config.yaml
hidden_size: 96
num_key_value_heads: 2
norm: "layernorm"
norm_eps: 1e-06
attn_scale: 0.177
bias: "none"
init_std_o: 0.0279
init_std_up: 0.125
optimizer: "soap_variant"
decay_shape: "linear"
Each number is 128 + 32 x the weight over its row's rms, rounded and kept within 0 to 255. Layers, rows and columns count from 0. The size above them is the row's rms in percent of the matrix's.

# layer 6 MLP up, 576x96, rms 0.177, rows 324-330, columns 0-95
size [105 103  78  93 101  98 101]
[[115 129 116 145 154 158  80  96  96 205 111 124  97 163 148 120 148  50 111 150  97 122  65 158 122 104 127  76 161  81 118 117  83 132 142 139  84  69 122 106 150 127 138 107 123 140 122 115  88 149 149 125 195 127 166 177 178 139 113  95 173 141  89  64 131 130 133 152 169 154 121 100 161 165 163 117 116 112 115 185 154  74 152 125 119 116 105 133 149  83 128 187 171  54 114 159]
 [137 121  93  67 103  81  96 135 127 193 116  99 110 109 149 132 156 102 187 114 102 205 144 138 139 115 100 108 132  69  87 151 143 192  71 143 142  94 229 128 110 113 125 152 131  93 170  96  76  49 159 118 112 116 152  84  67 142 146 120 176 143 112 177 106 116 112 146 103 139 153  73 151 121 156 126 118  88  77 152 127 160 137 164 117 164 135 148 122 146 128 144 136 123 126 133]
 [118 212 163 119  91 137 139 127 103  75  98  98 160 108 156 168  18  82 202 110 159 155 155  96 142 105  77 133 108  59  99 125 130 108 153 117 119  91 155 125 149 152 160 173  99  69 141 157 142  89 107 111 133  89 117 181 128 178 136 140 112 139 116 152 161 165 142 145 120 147 134 140 111 178 149 124 149 142 133 104 161 149 155 109  67 111 157 113 129 131 174 161 152 168 147 166]
 [ 92 148 163 143 202 130 159 137 129  91 135 153  95 170 148 157  92  88 145  71 132  94 125  66 139  96 177 137 163 166 157 157 140 183 130 113 101 123 103 158 112 182 156  87 118 140  93  86 117  25 142 130 169 102  96 124 168  96 103 126 101 141 146  96  83  97 196 133 178 100 115 127 158 120 151 118 119 100 138  69  97 144 130 106 150 138 129 160 129 106 153 139 167 201 115 133]
 [ 81 137  90 141 175 119  52 194 100  83 165 182 107 119 168 160 127 176 157  89 115 186 154 120 109 189 100 143 138  71 132 169 124 167 148 103 111 105 111 110  77 131 120 175 153 133 152  86 123  44 119 139 104 118 104  43 149 101 138 130  91 106 133 125 127 134 137 117 125 129 137 142 124 145 124 113 132  97 156  95  79 160  95 131 177 128 136 134 112 184 149 123 188 153 160  84]
 [176 160 176 119 107 116  94  64 147 173 110 119 100 127 147 137 131 113 203 147 128 106 104 148  94 134 137  94 132 114 158  76 162 119 180 155 130 150 142 133 185 197  99 157 102 108 136 105 146  88 158 157 157 202  95  84 104 144 135 136  78  88 100 137 121  64  96 150  88 174 121 133 115 139 138 155 142 166 149 123 104 168 142  71  61 162 163 102 172 168 168  83 130 111 130 127]
 [213 106 157 112 149 154 128 139 196 129 133  74  91 124 123 146 111 153 184 140 116 123 122 216 121  60 128 118 162  93 170 132 134 143 140 122 120 132 100 144 124  93 109  79 182  96 148  44 159 160 131 118 118 169 137 173 108 131 119 124 181 161 153 114 130 160 163 140 200 139  85 118  79 109  96 167  79 119 111 119 110 183 161 116 138 163 169 151 108 120 169 140 111 127 125  91]]
# layer 6 MLP down (transposed), 576x96, rms 0.161, rows 324-330, columns 0-95
size [ 99  97  89  90  93  98 112]
[[ 99  28 151  86  97 108 153 141 212 118 126 107 187  99  80 129 173  96 128 110 181 125 130 134 144 190  56 148 149 109 165 147 108 139 128  55  76 152 142 170 132 124 133 145 114 145 116 106 130 168 122  75  96 173 162 110 144 120 156 116 103 122 139 149 157 153 183 133 114  94 144 150  93 111  71 136 113 143  83 176 176 155 169 152 113 167 123 127 138 137 127 128 120  89 158 124]
 [143  99 153 141 151 133 174 133 117 135 100 138 149 170 165 114 145 143 125   7  74 111  77 124 125 112 125 109 171 169 183 142 139 112 140 146  89 120 125  92 157 157 164 105  71 194 135 143 203 138 128 103 140 141 111 134 182 177 122 117  91 134 195 140 134  96 190 124  97 127 114 146  62 146 139 109 142  83 147  92 121 146 137 116 103  57 139 111 139 177 144 151 116 147 154 149]
 [167 112 144 123 116  93 146 173 117 103 112  88 113 119 118 190 129 174 123 234 159 150 143 140 127 102 142 193 192 114  77 134 125  83 161 138 122 213 141 172 175 141 154 150 141 155 125 149 107 186 116 193 116 119 166 122 117 127 132 110 113 161 190 146 175 111 129 130 114  91 106 107 139 130 187  79 126 127 161 117 181 117 155 159 118 155 153 131 118 111 164  74 135 113 167  97]
 [141 181  90 127  99 153 117 105 105 190 164 151 133 126 166 124 142  90 122 104 162 142 118  95  98  50 102 123 151 155  83 116 119 111  76 118  72 115 138 148 122 157  42 135 124 155 123 202 103 117 115 133 119 164 179  86 173 104 126  90 174 142 151 105  90 111  91  92 144 194 137 128 131 171 126 108 102  62 117 125 156 137 137 110  85 177 183 129  82 161 101  91 144  94 131 150]
 [127 106 168 121 142 122 131  98 127 165 132  88 110 143 129 114  68 100  94 140 159  46  71 112 105  90 158  94 143 141 123 119 101  71 147 104 130 177 116 123 157 151 134  75  61 140 107  92 150 159  91 116 128 101 173 147 179 162 129  84 136  61  78  93 128 142  71 146 182 158  70 153 125 118 159 134 130 171 102 148 192  65 115 133 114 129 111  91 120 121  91 132 115 131  70  96]
 [179 156 172 145 120 148 115 194 115  99 165  86 152  40 122  70 112  72 106 104 153 145  86 139 120 209 146 142 122  78  95 130 169 145 138 116 117 164 127 190  99  77 167 110 120 147 175 118  96  80 148 160 124 128 140 110 174 134 148 141 152 108  92  96 143 108  86 134  78 144  83  87 142 152 102 114 126 141 123 109  89  96 169 112 164 121 117 144  88 102  87 120 169 140 174 168]
 [112 138 109 166 125  72 120 118 172 136  93  84 134  80 111 124 115 115 125 123 171 118 133 112 150  63 157  82 164 147 149  45 130 189 163 153 108 117 107 128 158 129 121 196 125 134 170 172  51  94 107 120 138 129 167 141 169 157 148 143 146 153 142 142 146 144 129 132  43  68  77 204 151 189 131 109 162 114 114 102 104 107 134 156 128 138 159  98 130 153 126  82 175 152 130 119]]